{
  "n_layer": 9,
  "d_model": 512,
  "n_head": 8,
  "n_kv_head": 8,
  "head_dim": 64,
  "d_mlp": 1344,
  "vocab_size": 50257,
  "activation": "swiglu",
  "norm": "rmsnorm",
  "norm_place": "pre",
  "norm_eps": 1e-05,
  "positions": "rope",
  "rope_base": 10000.0,
  "rope_fraction": 1.0,
  "qk_norm": false,
  "attn_scale": 0.125,
  "bias": "none",
  "tie_embeddings": false,
  "parallel_block": false,
  "init": "normal",
  "init_std_qkv": 0.0298,
  "init_std_o": 0.037,
  "init_std_up": 0.0427,
  "init_std_down": 0.0427,
  "init_mimetic": 0.7,
  "optimizer": "adam_hyperball",
  "lr": 0.00804,
  "beta1": 0.9,
  "weight_decay": 0.0,
  "lr_head": 0.00575,
  "warmup_steps": 385,
  "schedule": "wsd",
  "decay_fraction": 1.0,
  "decay_shape": "linear",
  "final_lr_fraction": 0.02,
  "batch_tokens": 131072,
  "seq_len": 1024,
  "doc_mask": true,
  "train_tokens": 783100000,
  "steps": 5975,
  "dataset": "wikipedia_en"
}
Each number is 200 + 30 x the weight over the matrix's rms, rounded and kept within 0 to 999. Layers, rows and columns count from 0.

# layer 3 MLP gate, 1344x512, rms 0.0427, rows 751-759, columns 256-383
176,221,196,202,200,237,185,203,180,206,213,202,200,172,222,228,201,223,178,204,211,183,181,200,264,210,181,220,173,217,180,183,217,142,211,193,211,195,186,232,255,177,254,203,199,176,225,266,170,154,171,174,195,231,164,221,222,227,202,242,233,166,173,196,211,212,195,190,188,190,177,256,240,147,203,209,227,204,228,197,200,178,210,224,155,210,219,221,232,189,256,145,234,232,169,184,157,259,254,179,183,208,198,169,180,190,197,208,169,162,163,186,167,195,195,210,173,150,224,212,206,215,215,204,218,174,131,250
174,141,250,224,162,181,155,178,184,161,205,173,187,135,177,222,186,260,160,204,156,203,188,154,223,152,248,172,199,210,222,164,170,111,183,153,235,200,191,241,180,143,242,198,220,244,205,165,127,195,189,208,187,246,161,253,223,221,164,206,210,196,217,243,196,176,182,217,185,151,236,181,206,206,210,198,232,212,244,232,255,249,191,181,185,237,143,211,188,254,206,251,190,172,144,231,233,212,238,209,217,238,189,213,196,208,204,241,199,213,243,231,207,233,250,204,209,179,237,188,158,131,189,164,228,200,197,244
178,182,233,237,191,203,224,219,237,178,251,195,213,197,196,172,173,185,206,188,194,194,165,193,175,243,187,239,219,189,128,174,267,188,153,198,233,154,142,221,180,202,190,221,287,221,214,173,245,189,218,146,152,226,180,155,204,198,179,225,248,234,135,177,193,210,175,225,207,216,243,195,212,200,196,215,219,146,206,168,185,257,211,217,233,173,179,182,204,271,211,222,153,266,169,180,224,203,233,169,264,129,159,204,170,205,256,212,225,173,222,206,197,171,189,191,223,208,226,173,169,194,196,199,177,232,207,191
205,208,202,164,215,202,275,183,212,192,186,200,177,234,211,163,224,233,178,188,264,178,176,254,185,230,236,170,197,239,198,183,199,239,173,189,244,204,188,219,220,210,240,194,177,209,228,203,201,203,156,181,195,184,212,193,173,176,204,170,219,205,183,232,187,185,202,171,239,231,222,249,172,187,224,163,191,220,222,191,187,205,211,269,197,220,188,194,175,173,196,156,193,224,192,216,246,210,248,132,173,177,139,214,174,149,180,177,167,214,152,223,109,207,143,252,246,214,145,135,165,182,209,216,201,214,215,219
153,172,256,233,186,191,153,221,198,224,198,230,262,212,184,193,252,180,100,154,154,147,253,206,206,258,212,180,162,234,194,226,176,259,244,217,262,178,170,151,180,245,184,213,239,185,207,146,183,171,176,218,166,188,173,267,197,167,127,181,254,259,161,170,266,210,223,192,204,193,105,149,147,163,224,185,198,291,198,171,272,242,201,217,193,210,239,161,144,248,202,228,224,142,194,224,178,216,166,192,250,136,204,213,166,180,186,253,153,190,209,186,207,204,221,178,143,135,207,208,191,161,241,192,210,165,200,210
250,175,213,144,221,154,205,265,239,184,202,198,141,215,210,253,169,184,204,174,170,192,231,228,212,266,182,231,224,190,207,188,198,264,201,201,204,183,179,225,203,211,156,228,186,146,228,140,198,133,231,212,227,200,183,213,167,165,216,187,242,268,199,196,209,183,240,177,203,221,217,206,209,171,165,188,231,215,175,174,235,205,228,199,166,216,182,278,191,173,178,182,166,207,228,229,197,202,169,218,211,171,193,157,176,182,229,180,170,203,264,203,177,159,197,245,162,229,227,271,183,196,197,221,228,207,187,228
231,206,213,189,216,195,177,231,168,200,168,132,198,147,193,239,236,161,198,204,234,147,190,182,200,205,154,191,206,214,169,204,199,227,197,232,202,212,163,177,215,186,186,188,144,187,196,190,218,229,182,194,209,206,209,265,214,230,217,215,203,255,214,182,241,126,215,209,209,203,190,235,190,164,176,166,154,219,212,247,210,200,200,140,214,198,207,189,178,217,208,224,226,213,223,235,143,168,172,144,161,179,223,219,203,188,161,215,205,161,158,200,160,142,168,196,228,202,192,221,163,170,221,182,180,191,150,233
183,189,176,165,188,257,206,158,192,197,135,195,140,206,207,204,228,231,204,166,139,240,251,164,211,207,252,154,221,214,232,209,220,176,195,152,225,189,225,167,147,215,212,216,195,246,175,192,176,198,171,207,175,203,203,199,192,198,204,176,165,199,168,212,213,199,233,195,230,178,209,202,174,199,206,285,179,233,207,187,216,213,208,195,259,151,235,190,176,188,176,155,221,226,210,190,179,162,167,190,180,175,192,203,185,209,197,218,216,198,232,210,253,186,204,198,182,223,192,188,259,226,215,186,192,179,172,218
200,210,251,154,204,211,190,209,210,237,156,222,171,191,177,211,216,155,246,236,175,161,194,226,179,189,217,215,142,189,196,237,183,144,193,215,276,201,199,164,226,185,237,217,247,225,136,242,246,202,189,199,126,219,205,174,137,230,187,181,216,257,149,209,215,219,180,240,180,203,230,183,262,206,159,176,231,221,212,278,175,197,202,109,193,131,190,264,177,188,166,198,133,236,176,203,239,191,246,225,171,258,220,135,227,223,194,152,215,137,193,239,204,182,215,228,191,197,152,204,179,159,185,180,224,197,222,212
# layer 3 MLP up, 1344x512, rms 0.0427, rows 751-759, columns 256-383
171,169,157,196,211,225,193,225,206,191,182,196,239,148,170,205,189,209,145,195,174,205,216,193,210,246,180,206,277,231,200,154,178,210,238,200,177,204,215,190,216,215,190,191,192,259,178,209,208,161,179,206,150,183,212,188,240,185,217,251,181,234,170,219,243,215,220,202,241,218,169,214,213,222,156,196,182,184,248,170,249,203,152,188,200,192,191,193,199,228,167,193,183,177,224,164,220,191,191,225,162,162,207,141,195,212,181,181,156,190,192,204,168,227,215,207,297,241,163,159,182,191,199,232,221,204,201,168
195,174,217,195,212,205,196,152,275,177,208,201,216,222,153,169,203,184,162,236,245,191,218,202,233,273,212,191,150,171,193,162,161,194,191,150,230,256,210,195,184,224,212,224,198,199,197,225,162,159,235,158,191,190,165,185,205,151,171,215,204,189,257,193,218,230,198,145,250,261,184,123,223,283,200,248,202,212,165,223,203,187,202,173,197,189,195,203,195,203,170,190,182,187,181,209,183,215,235,195,268,177,141,218,210,203,199,265,168,220,198,179,251,158,199,168,183,177,174,186,198,182,150,216,197,144,199,191
211,204,214,228,170,195,190,206,218,207,218,184,158,162,156,140,169,210,234,226,193,230,225,198,227,175,193,172,157,182,227,195,194,224,215,251,200,185,216,217,230,265,216,222,216,229,191,183,168,237,214,202,184,185,166,164,199,186,216,212,217,233,240,191,209,191,214,154,203,230,188,163,192,219,208,182,236,206,177,219,248,152,206,220,231,220,213,197,203,205,216,146,219,128,210,208,265,230,197,203,203,146,187,184,213,164,151,148,160,213,195,209,239,126,162,224,205,168,147,196,223,184,205,193,226,152,163,245
293,156,187,273,165,251,219,193,158,212,184,203,212,155,236,199,173,171,189,214,197,172,169,174,254,203,224,179,226,239,203,228,246,202,245,121,236,157,172,254,195,179,171,170,221,203,206,218,186,219,159,171,187,172,194,234,142,247,138,184,263,172,188,197,237,184,216,160,219,211,238,223,205,248,186,195,196,156,179,182,183,212,164,159,206,245,185,219,159,234,173,192,187,165,205,184,169,223,235,159,215,158,195,178,168,193,176,136,206,200,241,223,200,157,147,161,181,189,246,150,210,217,216,212,204,173,187,227
195,156,207,195,175,235,213,134,180,206,214,234,266,142,288,179,228,215,137,145,152,228,182,248,198,221,189,201,301,190,195,205,204,198,198,188,218,183,177,217,203,201,187,186,170,186,230,244,172,195,178,222,249,204,188,175,156,181,211,233,185,206,205,166,172,172,192,284,243,157,214,188,196,189,195,158,188,221,194,196,179,123,157,182,190,235,209,215,214,189,163,169,230,197,248,186,239,237,212,169,154,192,163,150,237,239,224,205,176,236,260,153,225,225,229,235,239,226,209,240,119,201,195,176,176,198,214,227
243,198,174,175,183,205,211,217,255,231,181,180,214,211,206,205,216,202,218,232,201,221,216,185,159,141,153,210,167,218,207,195,188,229,182,196,230,226,132,232,152,227,218,193,254,217,159,232,236,195,214,178,206,231,238,157,158,239,215,203,206,237,242,208,176,197,150,163,122,190,193,242,214,198,194,221,237,206,177,199,247,215,198,167,184,227,171,218,188,212,205,147,244,237,182,122,196,149,194,170,162,167,132,205,208,187,214,162,215,188,177,221,205,225,203,172,202,242,159,216,215,256,216,209,216,231,189,206
192,134,166,153,173,149,193,275,265,168,133,166,171,204,176,231,179,167,223,219,168,143,145,138,220,160,199,272,152,182,228,214,226,203,169,231,230,201,227,200,163,228,231,205,153,176,215,165,211,195,185,234,218,223,160,217,217,173,182,201,149,211,202,200,187,223,244,148,211,207,176,196,222,208,230,120,195,130,176,179,219,178,172,230,189,172,217,207,211,202,264,201,173,208,197,171,218,232,194,204,193,191,226,214,143,164,268,211,219,138,220,270,206,196,169,205,151,153,198,219,215,215,214,181,240,231,203,211
209,211,234,214,165,195,157,164,173,165,205,229,166,212,168,219,263,174,202,202,223,211,160,220,229,224,208,228,218,190,198,189,222,169,223,220,215,201,138,219,181,213,161,179,173,226,214,226,226,182,201,203,156,171,174,251,230,178,187,220,188,185,162,210,213,162,237,146,212,185,176,200,210,182,102,204,184,246,211,226,246,237,224,210,206,221,225,238,200,202,177,208,195,199,186,144,235,216,190,223,232,176,203,206,286,222,134,251,206,168,177,236,190,188,122,186,233,141,158,184,165,142,208,230,195,168,215,159
165,228,224,172,244,181,276,232,224,185,208,224,258,253,224,230,191,165,164,180,235,196,199,161,184,149,197,194,214,196,175,216,184,213,139,189,205,225,207,220,192,221,190,220,217,204,218,189,201,173,211,232,239,229,176,207,273,182,175,220,205,252,142,194,152,254,153,188,218,140,198,178,212,122,153,212,225,206,215,226,196,224,230,179,183,238,268,189,150,231,162,208,204,195,158,183,242,203,255,138,147,205,154,203,220,148,226,155,204,211,168,207,204,223,215,198,163,222,192,249,208,117,158,216,148,156,167,196
# layer 3 MLP down (transposed), 1344x512, rms 0.0427, rows 751-758, columns 256-383
222,227,211,230,216,185,177,159,195,203,225,186,178,216,205,183,193,265,170,207,186,243,222,156,204,191,193,181,240,205,233,196,223,218,166,184,184,168,215,214,197,200,206,171,162,220,208,231,193,194,195,247,215,217,247,202,214,208,209,193,199,217,186,150,226,135,196,198,206,196,192,167,162,214,214,193,232,193,171,203,195,156,228,164,160,170,173,245,217,186,238,160,183,158,179,184,210,203,206,218,220,203,187,227,259,222,147,181,222,185,280,184,223,221,224,209,154,205,203,217,212,164,191,166,183,246,232,258
180,146,232,204,137,216,201,206,209,241,187,178,205,213,215,149,189,192,197,166,216,188,215,180,182,239,252,163,201,186,172,200,193,177,213,168,197,204,153,194,250,203,186,197,216,208,193,220,203,207,193,213,186,199,200,223,214,214,143,212,212,143,165,218,141,178,257,163,151,203,176,148,226,255,217,181,250,151,210,175,192,145,148,216,212,167,173,227,224,255,166,133,213,190,174,265,212,208,168,179,199,206,182,217,209,185,212,268,177,142,237,198,189,169,237,205,171,193,210,240,217,206,141,235,231,217,195,223
202,222,189,181,214,251,208,180,196,186,249,186,171,218,240,246,328,205,203,238,194,195,256,206,192,209,203,167,194,179,213,237,201,191,211,160,190,262,225,172,199,170,209,173,178,204,177,200,182,168,189,207,184,213,191,186,168,201,200,193,220,212,217,199,201,167,201,154,204,181,197,173,197,217,161,212,175,227,174,185,184,223,174,170,159,208,210,244,208,188,210,197,230,173,244,198,221,242,194,205,175,232,183,214,207,274,172,203,242,213,222,254,194,219,251,206,159,162,193,225,203,230,234,132,214,166,211,208
230,190,198,204,167,168,238,183,221,209,147,223,215,178,251,133,103,182,167,184,172,158,173,152,240,218,158,144,275,225,185,185,254,195,181,140,161,192,180,260,223,172,180,210,163,157,237,265,210,163,176,205,157,239,196,182,167,217,189,242,241,215,198,168,223,251,229,170,193,186,212,221,237,226,160,212,181,155,235,153,138,217,187,205,212,199,223,204,192,217,248,212,214,208,186,217,180,198,219,190,168,199,185,180,144,248,210,185,160,185,174,187,230,185,159,172,201,253,282,217,215,180,174,106,211,171,206,241
265,212,197,146,215,224,184,167,156,179,162,178,218,156,260,238,155,171,183,213,158,204,219,210,181,203,186,152,222,168,151,265,184,266,133,194,191,170,210,179,155,218,190,172,224,185,136,174,137,172,181,156,219,238,192,250,178,238,260,195,210,210,168,190,195,201,216,213,212,199,204,216,220,172,178,239,200,221,203,186,154,243,254,138,258,181,237,203,228,213,135,148,258,209,250,137,182,241,204,208,200,171,243,240,135,174,237,226,179,219,270,208,161,176,221,221,176,177,187,172,236,228,175,200,162,170,219,205
143,241,169,200,222,215,144,238,238,193,221,164,183,216,181,224,160,148,213,254,204,180,236,126,209,196,239,189,201,144,197,183,189,244,190,175,233,227,229,161,190,200,243,264,231,220,159,175,173,222,199,183,213,200,250,206,195,216,254,213,177,202,219,175,208,179,175,162,187,256,237,212,209,164,189,201,215,247,217,269,236,198,246,173,204,189,222,235,208,189,171,146,152,228,197,249,178,183,185,191,255,158,152,219,152,229,225,168,240,154,218,246,169,168,219,171,236,189,209,192,244,211,183,154,198,206,228,169
178,139,175,194,155,198,167,175,170,249,131,162,214,250,213,226,209,179,171,149,171,164,231,187,203,216,180,206,226,232,208,205,209,220,185,221,224,228,163,239,209,117,188,147,214,191,236,169,190,187,189,228,172,176,144,236,196,238,173,189,143,201,231,161,214,191,188,158,167,212,234,164,205,185,182,204,176,181,249,149,242,254,198,156,206,198,166,217,234,213,195,212,218,210,221,184,251,163,202,186,246,225,261,177,186,235,173,185,183,267,172,213,201,208,190,210,210,192,186,181,184,187,181,164,177,227,170,209
192,210,155,243,204,258,227,230,228,212,199,208,194,199,201,185,146,165,213,156,194,229,203,189,198,192,183,196,220,221,236,181,241,170,164,222,196,206,158,194,161,230,225,209,228,223,195,191,180,163,203,191,171,245,206,219,185,210,238,200,186,223,175,192,204,222,224,208,185,284,179,150,247,152,204,213,162,228,223,265,230,214,221,196,177,169,254,199,209,173,261,220,182,191,197,183,200,221,148,211,141,211,169,199,179,178,238,242,204,219,215,231,196,151,164,183,216,186,177,173,188,231,206,266,213,175,250,240